Weights of a small GPT-style language model, trained from scratch on English Wikipedia.
Size: 16 layers, width 96, 3 heads of 32, MLP 384 squared ReLU, vocabulary 1024, 1.9M parameters.
Architecture: rotary positions, no biases in attention or MLP, local attention windows, shifted keys, capped logits.
Training: a variant of Adam for these matrices, 98M tokens, 6001 steps.
Each number is 50 + 10 x the weight over its row's rms, rounded and kept within 0 to 99. Layers, rows and columns count from 0. The size before them is the row's rms in percent of the matrix's.

# down: layer 3 MLP down (transposed), 384x96, rms 0.0873, rows 5-73, columns 0-47
# up: layer 3 MLP up, 384x96, rms 0.0993, rows 6-74, columns 0-47
down5 103:65 75 44 47 58 56 58 49 34 57 54 70 45 34 51 46 41 42 61 64 47 46 65 56 50 49 32 40 50 46 52 51 56 53 49 49 57 58 42 41 34 59 46 59 52 34 60 47
up6 089:39 33 52 42 43 28 38 51 37 46 57 29 42 49 56 42 47 55 63 52 63 66 37 29 31 54 37 66 55 42 51 65 54 44 61 50 66 64 41 44 41 61 47 41 62 38 45 27
down6 089:54 65 46 45 50 63 69 36 52 58 55 60 45 40 59 47 43 74 52 53 66 39 40 42 56 51 49 44 49 74 46 60 49 66 49 33 59 49 45 49 57 58 43 57 42 58 48 54
up7 091:49 49 54 46 54 46 57 40 48 22 34 56 48 44 49 63 49 39 53 59 41 42 44 50 49 56 55 42 47 56 43 39 43 46 46 33 48 44 49 77 35 66 63 76 58 61 52 47
down7 094:35 58 49 48 60 54 54 50 55 56 39 56 47 47 52 50 66 34 51 46 60 50 52 57 35 71 52 24 66 44 63 42 53 40 64 53 58 41 48 53 56 47 64 57 49 61 57 54
up8 102:44 46 68 45 45 47 42 72 40 37 39 50 43 43 55 33 36 44 32 63 48 55 45 41 29 55 49 41 48 44 46 42 37 30 44 54 29 53 49 48 65 58 67 56 51 29 39 48
down8 107:48 70 59 50 44 41 66 54 53 76 45 59 28 44 44 54 33 61 47 60 53 43 55 35 62 50 52 26 42 35 60 42 46 60 50 63 46 35 44 51 47 55 52 55 42 49 55 44
up9 102:58 34 58 36 43 38 51 58 48 44 28 49 58 53 56 51 41 39 41 58 53 51 53 51 55 72 41 41 65 57 55 58 54 29 65 36 42 53 46 64 48 65 45 63 53 48 63 57
down9 103:53 52 39 37 47 59 44 28 62 53 54 65 49 40 38 49 58 53 53 40 61 54 63 56 45 46 43 33 40 53 50 50 71 36 34 52 50 54 63 42 50 39 61 31 32 51 46 66
up10 093:65 38 45 61 52 46 51 51 50 42 35 41 51 48 64 43 51 57 63 55 54 45 52 42 36 39 21 44 52 56 45 44 55 56 37 66 63 53 38 53 53 39 63 44 47 37 45 50
down10 095:42 36 52 33 41 50 65 46 37 53 59 38 50 61 57 54 48 49 52 52 34 35 47 59 65 39 57 48 40 47 47 65 66 65 43 49 41 48 43 46 59 53 50 65 50 66 55 38
up11 090:65 50 48 41 44 46 69 49 61 51 42 59 40 61 41 68 54 56 67 54 51 72 47 49 59 70 39 50 54 57 63 40 43 53 47 52 52 48 37 48 55 43 55 53 50 41 71 40
down11 095:40 49 44 65 53 81 43 53 45 45 51 43 42 30 48 55 63 56 29 62 59 58 47 50 39 34 60 59 38 32 25 65 33 58 57 53 41 54 46 58 44 43 45 57 49 39 48 51
up12 105:64 25 50 31 68 56 32 51 57 34 40 24 39 50 59 69 53 42 53 43 52 55 51 59 43 63 55 61 55 43 45 42 57 50 65 46 57 61 40 67 41 43 44 52 46 49 48 33
down12 105:30 62 44 49 36 47 49 41 40 55 50 65 54 45 37 49 41 46 56 43 47 50 45 43 55 49 44 25 62 40 41 46 38 48 52 54 53 48 60 52 30 32 52 35 62 46 55 52
up13 109:51 63 51 51 55 60 56 60 54 43 44 36 37 54 66 34 30 48 63 36 45 42 56 55 47 62 54 54 68 42 43 60 32 62 46 47 37 61 58 57 40 54 70 59 61 72 52 43
down13 104:40 56 27 32 50 38 56 52 54 39 49 55 45 39 63 32 54 60 71 60 36 36 55 52 48 49 64 49 39 50 62 46 62 47 58 48 57 50 55 57 50 41 54 24 31 48 50 50
up14 109:46 55 57 47 54 63 47 61 69 22 28 51 75 43 33 51 41 49 48 49 44 42 32 54 37 50 65 52 72 52 34 71 55 48 42 38 51 42 54 48 38 45 44 69 48 46 43 49
down14 108:52 48 63 28 59 55 62 47 64 25 49 45 50 43 38 54 66 68 50 50 33 45 64 58 47 47 45 45 57 63 50 49 56 52 58 50 53 64 48 41 66 56 60 56 41 57 64 42
up15 104:59 48 59 42 52 30 66 52 53 46 32 63 51 46 38 60 49 64 65 53 41 72 30 38 50 50 37 36 66 37 54 56 45 57 43 45 50 35 49 55 62 37 70 51 51 58 49 46
down15 100:55 46 31 48 67 52 42 34 35 44 31 36 43 33 46 42 45 38 38 40 38 47 24 52 52 44 45 58 50 53 48 58 42 53 44 46 48 50 53 57 49 45 51 50 36 53 53 50
up16 107:44 32 71 58 40 47 39 31 64 43 39 37 43 53 55 53 48 60 49 51 56 38 55 50 38 49 53 61 61 68 64 61 40 50 58 60 56 51 65 46 35 66 42 55 62 50 46 46
down16 110:48 62 38 37 24 36 37 55 49 61 43 52 54 40 49 65 50 48 60 49 48 52 51 47 47 43 33 57 44 52 58 55 59 46 28 53 50 53 27 52 57 54 45 37 42 31 53 54
up17 095:43 58 54 46 48 48 61 53 61 50 48 53 55 51 68 42 47 48 60 43 37 47 52 18 47 50 50 57 85 38 58 58 50 40 48 52 53 60 49 39 57 34 45 61 56 53 43 32
down17 092:53 77 40 55 42 56 61 48 49 41 39 63 62 43 37 62 49 45 49 63 46 55 51 55 58 45 47 56 36 45 48 53 45 51 29 56 49 29 55 38 39 62 57 78 41 67 58 55
up18 103:70 43 50 56 52 36 41 42 54 47 44 43 37 66 63 33 26 37 54 43 55 60 68 48 33 58 56 48 46 41 38 51 28 57 47 40 47 56 48 54 58 54 45 63 52 54 54 44
down18 103:50 65 58 32 58 54 47 64 38 52 47 55 51 41 47 57 53 71 65 43 38 47 62 55 61 50 57 49 39 52 68 32 67 51 59 71 43 43 48 64 50 44 31 55 50 35 43 36
up19 096:40 34 47 48 56 36 40 70 43 36 57 60 47 67 53 66 52 54 45 44 55 55 48 32 58 58 53 66 55 52 50 57 37 33 45 35 56 50 57 63 58 28 60 74 45 54 54 60
down19 096:55 50 58 47 54 49 51 55 42 47 56 46 86 45 54 50 60 48 64 33 66 34 55 40 52 56 66 47 58 45 52 55 50 44 35 66 48 55 56 51 48 31 50 59 51 42 43 71
up20 106:58 39 58 48 58 42 39 44 54 42 38 43 52 57 46 30 55 39 57 43 49 49 57 48 47 48 32 36 51 68 17 46 30 40 53 70 55 38 49 39 36 31 62 58 54 63 40 51
down20 107:46 70 63 37 65 52 57 44 44 58 49 49 46 36 65 58 45 48 54 41 62 51 58 64 52 72 53 47 33 39 61 49 47 49 55 52 42 35 40 57 53 63 62 72 64 39 79 41
up21 093:61 44 47 56 38 42 58 50 56 55 52 44 70 66 65 44 48 42 56 49 60 59 40 44 38 43 63 52 55 55 52 64 63 51 56 57 59 62 65 71 60 57 47 60 56 42 45 42
down21 093:49 63 43 42 49 41 30 32 51 41 46 58 44 31 57 38 60 43 55 45 48 58 49 53 65 50 65 42 47 51 74 50 41 57 40 43 47 47 45 58 31 47 50 44 26 54 53 62
up22 105:48 49 57 65 58 55 39 67 68 52 50 41 45 64 42 41 38 56 51 50 57 64 49 50 52 64 46 42 57 32 48 44 59 37 56 58 69 60 32 61 62 50 59 61 52 61 56 55
down22 098:45 56 40 44 29 49 61 62 43 33 38 46 50 39 44 46 40 55 47 46 34 48 44 39 47 71 74 56 44 54 48 41 52 58 57 46 45 47 58 49 51 49 42 35 37 50 45 50
up23 093:49 54 51 61 39 55 55 58 64 57 61 37 47 55 47 42 36 43 52 50 69 56 40 49 55 46 52 64 52 47 49 58 56 37 47 46 47 41 30 51 69 56 41 58 56 47 64 49
down23 101:44 50 47 47 39 47 57 57 54 38 63 66 65 57 56 53 60 50 46 47 62 58 59 62 42 55 49 29 52 50 34 46 51 42 55 38 48 46 67 39 40 45 43 60 44 47 52 42
up24 085:64 44 64 45 43 67 57 46 51 39 37 60 52 54 52 47 38 70 59 50 46 53 46 53 50 50 50 42 45 53 48 32 53 55 52 50 44 33 29 47 46 48 62 40 55 33 45 38
down24 082:58 39 45 39 76 46 62 44 65 49 52 33 69 51 46 48 48 46 46 55 46 43 36 69 65 64 47 51 59 37 33 58 41 56 54 55 54 55 56 43 61 37 48 51 49 48 51 26
up25 101:36 34 56 50 43 66 49 71 48 42 35 35 48 70 50 54 31 42 51 48 50 48 51 43 46 38 58 58 55 31 41 60 55 42 53 68 52 50 54 55 47 70 40 54 55 51 47 49
down25 098:49 47 44 44 45 44 64 44 52 35 63 47 60 57 59 52 47 36 40 41 53 56 60 60 59 34 54 55 48 58 55 47 44 77 31 56 47 60 41 43 40 51 53 71 48 50 66 45
up26 092:66 53 57 48 53 46 40 58 64 45 40 52 36 53 46 49 59 67 50 35 45 38 61 63 42 47 33 37 52 58 48 60 48 58 56 40 49 50 41 45 64 61 55 67 44 54 58 52
down26 091:57 52 48 48 37 49 62 77 59 75 48 47 60 44 54 46 59 41 54 49 46 60 50 36 64 42 50 49 47 38 56 26 65 43 55 57 59 53 60 47 69 39 60 35 53 51 46 45
up27 125:45 42 47 62 51 25 46 66 61 48 47 47 48 55 49 57 54 58 44 45 47 57 55 50 43 35 23 69 49 48 39 44 32 36 37 50 51 54 29 50 51 37 52 46 43 50 79 46
down27 116:50 56 50 51 44 57 65 52 53 37 67 60 68 63 42 52 60 67 57 39 66 29 65 60 45 50 53 40 48 65 62 41 53 46 45 37 44 50 65 61 50 70 38 54 51 52 42 48
up28 092:69 16 52 36 56 41 54 36 50 36 46 47 50 51 50 66 39 56 44 52 57 43 30 49 46 43 60 46 68 38 40 67 43 33 75 54 48 38 46 48 44 59 39 53 59 56 41 53
down28 099:58 53 29 53 57 63 70 53 53 52 27 55 61 50 61 48 42 51 52 71 77 37 39 81 60 44 63 45 50 60 43 56 51 37 37 42 53 66 77 49 56 50 50 49 69 55 43 49
up29 094:70 56 56 53 49 38 47 44 41 42 50 49 52 52 53 50 45 57 44 48 52 57 56 36 44 40 49 45 53 54 60 46 45 47 44 50 43 43 54 58 52 38 55 61 82 56 51 67
down29 095:43 38 58 56 42 49 49 57 40 50 54 54 45 39 54 57 69 77 44 41 50 39 61 57 60 46 53 69 70 61 50 50 44 54 51 55 28 48 40 59 40 44 31 49 40 52 53 41
up30 114:63 37 48 57 50 59 46 47 71 27 63 44 39 45 49 68 46 54 62 38 46 55 55 60 42 40 67 49 57 49 53 65 50 36 58 53 58 58 32 56 63 58 63 47 72 57 68 43
down30 113:34 54 36 39 46 47 52 47 42 55 44 59 56 35 63 57 56 68 59 56 55 35 42 44 67 52 63 47 58 50 46 55 31 49 57 77 61 53 67 38 40 48 64 41 58 66 46 53
up31 104:43 38 59 50 40 59 43 54 40 36 35 47 45 41 43 50 47 71 37 47 33 47 46 52 45 66 42 43 50 53 40 75 61 52 55 63 58 56 54 50 22 56 45 55 50 40 54 39
down31 105:62 37 44 37 64 57 42 60 42 56 54 46 55 64 53 65 63 43 56 63 50 33 37 47 62 43 44 52 51 51 72 43 58 50 66 42 59 43 38 44 52 62 53 65 47 50 41 39
up32 091:46 45 54 57 48 53 37 51 61 23 55 51 40 44 49 39 55 40 48 50 52 39 28 44 47 56 49 64 53 58 46 52 61 38 46 39 61 60 35 43 51 43 71 49 75 45 49 55
down32 094:48 50 58 42 48 54 55 43 24 61 61 39 50 49 42 58 41 42 63 58 48 41 45 49 39 55 59 68 41 57 53 50 45 39 43 58 61 49 47 39 43 67 45 32 28 51 53 58
up33 103:41 37 59 40 53 43 47 57 54 50 43 51 68 58 47 53 43 62 60 58 55 50 48 50 46 42 54 57 60 58 48 55 58 52 57 56 51 40 52 71 48 38 51 65 47 64 65 62
down33 102:46 77 45 40 40 27 43 48 74 57 55 57 67 71 50 56 51 52 71 61 42 51 55 51 40 55 67 48 45 47 45 71 61 38 46 58 56 49 53 42 43 51 63 40 42 45 63 46
up34 100:39 58 63 60 63 33 55 64 50 44 53 38 56 44 54 52 33 53 53 53 51 45 64 51 35 57 46 68 63 49 41 63 44 54 51 50 31 55 49 50 58 35 68 58 54 48 44 57
down34 095:60 63 64 40 52 57 54 53 50 37 53 45 35 40 69 61 39 54 56 55 48 44 45 53 55 49 48 49 40 47 42 52 52 56 26 64 41 64 54 51 30 44 46 60 64 54 48 50
up35 083:38 57 49 55 64 39 41 48 44 22 59 48 33 51 43 48 32 41 52 39 57 56 37 41 45 52 42 65 36 58 51 57 48 52 70 42 46 31 40 48 52 53 71 59 60 68 58 52
down35 086:38 54 59 60 34 42 51 78 47 21 51 47 54 44 56 45 53 59 64 56 46 55 38 46 56 61 45 41 50 40 55 42 51 55 53 44 65 62 61 44 47 57 41 53 53 65 64 47
up36 100:42 46 51 34 51 40 50 53 61 51 45 52 46 64 48 56 57 67 69 45 51 54 60 34 54 58 61 43 60 31 47 57 50 31 52 60 61 55 39 54 60 60 52 60 42 42 43 51
down36 096:63 52 61 61 49 56 52 46 68 51 57 45 38 44 58 48 51 45 62 54 42 43 59 65 60 52 37 50 46 49 46 48 47 29 37 32 65 44 57 62 46 32 51 24 61 61 56 67
up37 099:43 54 60 31 48 46 46 50 60 37 59 49 48 38 42 54 40 52 59 60 50 48 42 57 41 54 44 37 64 44 33 60 44 39 43 50 50 50 53 54 61 68 63 66 55 41 62 51
down37 099:50 57 40 43 44 57 42 41 29 56 58 46 53 53 48 58 47 71 42 45 50 52 54 47 53 55 43 46 43 33 49 25 42 46 34 49 38 68 60 49 59 56 47 36 47 57 49 70
up38 100:41 39 66 69 47 35 36 47 36 54 46 40 34 36 51 54 54 50 46 43 58 43 61 58 42 58 53 57 63 51 48 70 48 33 60 72 51 46 51 60 33 64 63 56 53 47 48 37
down38 102:59 53 66 41 48 53 55 40 41 52 47 45 57 51 30 45 48 57 45 49 49 35 58 45 36 41 48 57 49 49 29 39 60 55 63 43 51 45 33 59 46 58 60 53 40 49 54 55
up39 095:62 44 42 32 55 38 59 54 57 44 66 37 50 58 44 38 52 63 71 50 49 49 55 57 41 46 34 36 61 53 57 29 36 48 57 35 52 40 57 60 53 58 59 61 49 52 52 43
down39 094:42 35 59 64 62 54 46 53 52 52 47 71 65 53 72 62 53 41 40 52 41 48 60 47 57 48 49 56 43 55 31 53 61 39 51 59 46 73 49 41 40 53 53 45 36 56 54 61
up40 083:39 43 40 64 45 51 52 37 44 57 38 54 45 50 40 48 44 64 62 37 33 58 50 63 57 55 51 53 62 46 46 62 40 57 52 60 45 58 45 53 49 58 52 51 43 58 83 41
down40 085:55 57 63 54 41 57 50 48 49 40 61 44 42 64 53 48 66 34 37 65 56 54 46 50 36 49 56 51 50 60 51 56 56 60 47 40 42 32 63 62 34 27 48 50 40 40 36 60
up41 102:62 42 66 61 44 54 54 40 48 46 36 43 46 40 33 56 38 51 52 45 53 36 53 56 26 35 59 59 64 55 33 52 49 62 59 60 37 22 55 46 40 68 42 62 55 47 52 47
down41 094:40 53 61 48 61 44 64 43 44 37 70 47 55 48 57 56 56 60 38 49 44 52 44 46 34 66 67 72 51 59 52 47 62 40 52 56 47 55 54 64 29 65 47 52 50 62 44 64
up42 092:56 50 47 46 31 59 52 48 69 47 57 59 41 48 49 42 41 56 45 48 41 75 42 31 43 32 48 36 41 58 40 52 41 65 44 49 53 38 39 49 41 69 46 76 56 45 61 50
down42 095:73 50 46 47 61 48 66 41 49 62 42 51 77 56 46 44 47 48 46 72 51 62 58 58 47 69 41 53 31 57 52 34 32 39 49 63 49 41 68 36 33 55 49 68 51 69 38 56
up43 088:57 41 55 44 46 61 41 50 39 46 30 44 57 58 52 48 51 52 38 42 60 55 35 54 47 48 48 67 63 33 38 71 54 37 63 57 36 48 43 33 33 43 47 60 47 53 33 45
down43 092:61 44 45 57 47 49 63 50 57 54 45 63 48 51 53 54 69 56 61 49 57 65 63 50 63 47 52 34 46 47 54 56 60 47 33 38 39 45 66 40 59 44 38 54 48 73 49 57
up44 107:49 47 48 47 35 62 44 55 52 28 54 33 50 53 47 43 54 53 67 51 49 58 46 55 60 45 44 56 58 46 42 50 45 37 63 61 71 57 51 54 28 66 47 59 41 31 53 33
down44 106:46 60 38 52 56 66 42 41 41 56 59 45 52 41 31 44 42 45 65 54 51 57 55 57 58 61 64 51 43 55 51 52 50 49 44 45 42 62 48 37 38 46 60 41 39 45 49 36
up45 094:61 65 53 51 34 49 64 56 51 51 49 50 45 55 35 63 35 64 53 47 33 58 51 53 51 47 62 47 55 33 56 59 37 59 51 54 42 54 51 39 64 38 46 73 61 57 61 48
down45 099:52 67 27 51 49 71 63 45 51 45 53 53 51 47 39 49 44 50 50 44 42 56 69 35 49 59 47 56 66 60 46 50 56 41 39 37 50 46 55 49 29 42 58 35 47 40 28 65
up46 091:51 48 66 42 61 39 62 46 58 50 38 50 55 65 47 59 46 63 53 30 45 55 53 46 49 46 55 46 43 43 49 64 29 24 44 60 57 57 45 50 46 58 58 60 47 52 70 55
down46 097:41 60 63 54 42 43 51 41 58 54 42 55 61 42 52 48 38 41 50 46 41 42 57 55 29 45 40 65 43 44 72 39 39 53 54 61 44 35 56 40 49 42 53 54 56 29 65 55
up47 111:53 39 62 56 50 57 41 40 53 49 47 53 40 54 34 57 48 46 47 39 54 53 26 60 43 56 53 62 76 73 36 31 53 36 55 49 47 34 35 59 48 50 40 37 61 51 50 40
down47 111:37 69 38 31 60 54 40 65 20 49 49 60 64 60 65 68 56 52 53 57 68 54 42 45 52 41 59 54 40 31 49 42 48 51 52 45 55 34 61 51 45 39 58 50 49 42 51 47
up48 107:53 34 57 57 38 45 51 60 48 32 54 37 63 59 56 38 58 43 44 46 62 51 50 33 46 41 37 68 45 55 50 60 35 35 66 58 55 38 57 47 47 48 54 63 42 37 54 55
down48 103:46 51 46 56 56 48 57 56 51 50 44 53 43 37 56 51 55 58 53 64 50 61 34 44 59 58 61 43 54 60 40 58 55 39 67 30 35 57 50 41 47 45 55 41 44 62 65 71
up49 096:60 56 61 42 30 34 54 57 52 37 53 49 55 73 51 52 48 34 51 54 57 52 46 32 63 44 42 60 55 44 49 41 49 34 40 67 52 48 37 37 67 49 64 56 61 42 58 43
down49 096:43 51 33 51 68 43 55 57 56 64 64 47 56 34 58 67 42 62 60 36 50 40 44 70 59 34 41 47 58 60 45 70 41 68 74 53 36 49 61 53 51 54 35 41 61 54 50 39
up50 092:55 51 53 27 40 53 55 57 44 58 63 37 68 48 52 53 46 43 45 50 56 41 39 37 49 43 49 63 54 31 49 68 64 55 53 46 54 43 51 59 49 53 51 74 64 40 53 28
down50 091:52 51 65 49 50 51 54 47 39 51 61 59 33 35 58 50 45 63 47 52 37 53 58 51 42 43 63 53 34 45 53 58 58 31 34 43 67 55 45 47 46 43 48 40 51 59 56 20
up51 095:39 66 56 50 39 51 46 41 51 52 60 50 59 50 37 63 37 46 68 40 51 55 62 50 42 68 43 58 48 55 58 43 61 32 54 51 52 46 40 67 51 37 66 59 44 58 62 44
down51 094:47 63 40 52 52 41 47 53 48 52 61 39 54 40 49 40 45 41 55 60 57 37 71 47 60 50 55 42 46 33 50 32 49 55 43 50 61 47 64 46 51 34 58 46 36 54 62 42
up52 090:58 40 46 50 49 49 46 48 66 16 54 57 60 34 36 53 66 43 45 40 49 46 31 51 34 49 51 51 47 57 52 69 62 47 68 41 42 53 38 55 54 37 45 56 30 68 52 62
down52 076:60 51 32 51 76 40 56 44 57 61 38 60 37 51 57 47 45 47 50 36 59 52 40 69 54 34 57 59 56 39 50 46 72 55 52 54 55 58 56 28 43 57 61 55 48 43 42 38
up53 095:54 41 49 72 36 38 56 48 51 45 50 46 65 49 33 66 54 66 36 54 37 64 59 48 35 48 51 53 52 53 54 35 52 56 53 45 57 54 40 48 50 46 41 64 40 45 58 36
down53 093:53 39 55 35 46 58 45 36 58 43 64 56 48 66 54 48 48 79 68 47 56 40 35 56 53 49 43 50 45 66 61 49 44 34 37 63 47 58 66 60 50 63 55 35 32 63 59 41
up54 100:64 55 46 49 35 29 65 44 36 44 58 52 49 46 52 54 42 42 57 48 47 47 57 43 51 50 40 53 69 30 52 45 51 41 62 63 19 56 27 44 58 46 56 57 66 60 64 37
down54 097:51 48 35 62 51 45 40 52 40 59 53 64 39 42 53 48 58 53 58 46 66 49 42 67 61 56 53 60 54 52 38 74 59 49 41 59 51 55 43 50 55 69 58 36 44 44 76 37
up55 097:61 33 66 41 24 51 36 52 44 35 65 55 60 53 46 57 48 40 41 47 60 57 37 63 33 52 43 45 59 57 47 81 54 36 48 52 50 56 50 52 47 57 67 51 37 36 49 45
down55 102:37 45 47 47 53 42 40 37 36 71 38 44 47 45 38 49 54 35 58 67 42 48 42 55 33 52 29 63 51 45 38 37 44 66 35 38 48 30 41 70 54 61 48 65 61 52 44 50
up56 088:48 53 62 30 75 46 61 47 33 18 67 49 66 51 35 72 56 59 46 50 51 67 58 53 53 53 57 59 50 50 29 38 46 41 49 50 49 53 48 57 49 53 64 49 51 55 59 45
down56 090:33 54 38 41 61 48 56 55 59 76 51 37 31 35 53 51 39 33 60 57 28 38 35 47 42 68 54 49 60 32 43 52 59 43 48 39 54 55 40 52 61 48 44 62 50 58 49 41
up57 106:44 62 58 65 36 45 40 70 40 34 51 47 55 51 54 38 56 40 50 48 46 48 44 42 41 47 44 65 44 61 47 59 59 43 59 59 55 56 47 69 34 59 51 71 44 56 50 43
down57 108:39 44 42 71 48 54 54 47 62 61 63 54 54 60 51 71 47 50 43 54 51 57 62 37 51 46 59 51 55 55 47 62 24 50 31 32 41 58 44 50 47 58 59 48 58 33 57 51
up58 101:60 59 54 42 33 34 55 59 65 46 63 53 58 61 38 51 42 57 67 58 41 58 37 38 28 74 69 57 55 51 48 56 64 48 55 48 51 42 53 60 62 71 44 61 63 55 50 43
down58 101:34 51 57 66 65 48 58 47 44 68 61 44 48 43 51 39 34 63 51 33 53 46 44 63 30 58 34 32 44 52 45 54 48 55 38 55 61 63 60 47 52 45 55 49 45 54 42 54
up59 097:35 51 53 52 34 59 44 60 55 33 53 36 44 56 38 65 52 50 61 52 58 45 61 47 54 47 34 49 48 48 50 51 40 35 59 53 62 70 62 47 43 41 52 63 73 63 42 52
down59 104:49 46 31 54 47 46 58 57 55 35 55 52 31 58 67 65 56 51 51 50 41 52 47 48 48 45 65 61 41 62 60 66 51 43 49 43 43 39 51 39 53 40 35 47 50 66 74 57
up60 103:53 44 53 61 53 60 32 50 62 45 61 36 53 47 47 48 52 57 54 52 44 57 59 51 43 58 45 60 60 39 36 40 45 49 52 56 48 42 55 78 39 49 39 46 69 47 52 43
down60 107:37 40 46 48 73 60 58 56 55 65 58 47 58 53 54 46 35 54 38 53 26 45 54 46 63 31 64 40 49 62 49 49 42 44 63 42 58 57 43 53 64 45 40 60 47 52 42 28
up61 098:62 49 42 46 49 36 66 56 46 43 46 52 51 61 59 59 45 55 56 59 54 45 48 33 34 46 51 56 52 50 29 50 41 37 60 46 59 49 32 61 49 35 59 52 63 49 67 43
down61 100:44 53 37 52 68 41 46 42 52 78 36 62 44 34 51 38 68 63 52 47 54 46 44 40 46 33 37 58 43 63 58 43 45 54 60 46 59 51 41 49 50 40 71 41 51 36 45 54
up62 128:46 40 67 54 57 54 51 50 50 49 54 49 42 48 29 53 48 50 54 55 36 59 42 40 35 62 44 53 59 59 45 50 61 35 75 47 68 47 36 47 51 49 52 72 60 32 60 32
down62 120:41 32 62 32 61 61 49 47 60 46 58 53 63 71 55 36 55 38 54 56 44 36 62 46 42 46 53 64 63 58 46 37 54 44 40 56 58 57 50 62 43 38 43 46 51 46 36 58
up63 106:57 39 45 50 55 48 49 51 51 49 58 59 63 48 19 41 48 58 55 44 55 51 45 40 49 51 33 71 50 45 48 55 57 19 55 66 54 41 53 61 46 42 54 50 72 39 67 41
down63 100:42 43 58 50 63 49 61 46 48 50 42 56 36 51 49 46 56 54 53 54 32 53 53 53 64 56 28 64 51 58 54 55 57 75 45 46 29 47 53 40 49 54 51 79 51 55 67 47
up64 091:52 57 72 59 56 46 45 57 63 50 58 44 47 71 54 53 56 67 43 64 28 45 38 57 39 31 71 38 62 46 50 46 44 58 55 61 57 38 41 45 71 41 61 66 48 49 43 48
down64 090:56 49 59 37 24 41 38 56 58 53 53 49 66 72 54 31 58 53 65 67 48 54 56 46 47 41 46 46 52 54 60 55 73 56 53 50 52 49 42 49 46 31 66 54 43 36 66 51
up65 099:57 49 49 59 63 48 63 36 67 48 58 56 42 29 52 39 46 55 48 54 44 55 54 46 38 68 35 40 64 40 38 46 54 47 50 42 18 48 40 45 43 40 51 48 59 61 49 54
down65 101:55 66 45 60 26 55 44 41 59 55 50 52 42 41 59 67 62 43 55 32 47 49 34 49 48 76 51 50 32 50 54 42 60 48 61 31 51 50 61 42 58 41 44 47 63 55 57 51
up66 113:46 35 54 52 40 44 30 52 54 45 55 44 62 67 43 42 63 64 55 35 51 59 52 51 49 74 38 62 53 37 42 46 54 46 70 52 47 46 34 50 61 38 65 52 64 42 58 54
down66 114:44 53 39 47 44 59 55 33 74 64 54 65 54 43 51 49 33 55 60 37 63 52 46 58 34 59 46 50 48 48 38 47 38 43 47 47 50 68 54 55 58 50 43 36 59 54 40 50
up67 100:69 66 60 51 36 36 62 39 57 45 50 51 60 67 50 60 55 48 43 34 51 65 62 38 41 53 39 63 47 41 45 40 31 55 48 49 47 35 40 48 66 60 51 55 51 41 63 56
down67 097:42 31 74 60 46 41 49 58 59 60 62 61 45 51 59 70 58 64 42 46 46 35 37 58 39 47 63 54 61 58 36 58 59 55 53 55 48 54 47 48 32 60 52 47 59 47 58 41
up68 110:49 39 47 55 46 51 47 54 69 39 53 34 60 54 53 62 61 40 64 42 55 51 41 30 38 61 50 54 48 52 45 44 58 47 51 56 43 46 32 62 55 40 54 48 67 36 79 43
down68 110:61 47 52 36 33 50 61 62 67 46 51 32 38 55 51 41 57 55 58 57 43 45 43 58 39 56 40 58 53 47 37 30 40 79 59 60 64 44 49 57 64 50 53 34 51 58 44 42
up69 112:56 40 56 36 39 59 45 46 49 49 48 40 38 51 54 62 44 60 47 42 44 62 46 49 46 41 42 36 50 41 44 45 42 42 67 60 42 64 41 41 70 44 40 52 57 42 58 35
down69 109:50 57 37 58 51 70 58 47 43 27 39 52 43 46 38 54 45 46 52 44 56 50 61 36 58 56 60 57 52 30 42 52 48 51 40 42 32 48 61 48 44 41 44 43 48 33 54 57
up70 106:39 69 71 48 53 50 51 68 45 33 35 43 53 48 58 55 45 41 47 46 58 49 35 43 44 48 44 59 59 61 39 62 60 31 47 63 57 66 47 59 49 48 57 44 43 49 48 45
down70 106:25 62 45 47 41 33 34 66 44 45 64 43 47 35 70 45 57 44 62 47 51 34 49 39 49 40 45 33 36 59 65 59 62 48 48 52 50 44 50 56 55 62 42 56 41 33 56 33
up71 078:24 16 53 63 54 33 28 76 42 52 56 44 45 43 60 61 58 46 39 40 59 43 49 48 48 58 58 71 45 50 51 57 42 57 52 60 50 42 57 52 50 60 36 50 58 66 51 57
down71 081:57 72 56 45 42 72 57 48 63 42 61 62 45 40 44 45 63 62 56 49 46 45 34 44 40 47 53 48 53 68 45 36 43 45 42 28 53 58 56 49 49 34 55 50 35 43 47 47
up72 100:41 49 65 65 56 46 38 49 40 43 63 57 27 63 59 46 53 64 54 42 43 65 56 25 35 36 45 45 63 46 56 48 47 41 46 64 74 59 30 50 46 43 62 47 39 33 46 56
down72 103:65 47 61 50 53 55 40 38 66 52 49 54 58 43 51 55 60 41 58 46 53 49 39 42 36 21 73 58 36 55 62 50 51 50 39 54 47 58 46 38 53 48 66 54 47 67 56 71
up73 106:42 48 56 43 40 52 52 48 60 44 55 42 40 52 42 58 47 49 65 59 55 73 42 38 50 45 56 35 50 66 43 41 52 40 41 52 50 68 53 50 43 67 53 63 54 50 59 44
down73 105:50 47 44 45 39 73 36 36 59 42 49 61 41 47 49 51 41 50 54 41 46 35 41 49 58 80 58 43 54 55 43 50 48 45 65 53 52 43 45 38 65 36 41 31 51 69 39 65
up74 111:63 46 57 59 44 33 65 56 51 45 52 43 45 56 56 34 44 51 51 41 49 66 33 35 49 59 44 41 58 51 54 60 36 59 56 53 48 39 39 63 41 54 52 41 75 52 67 28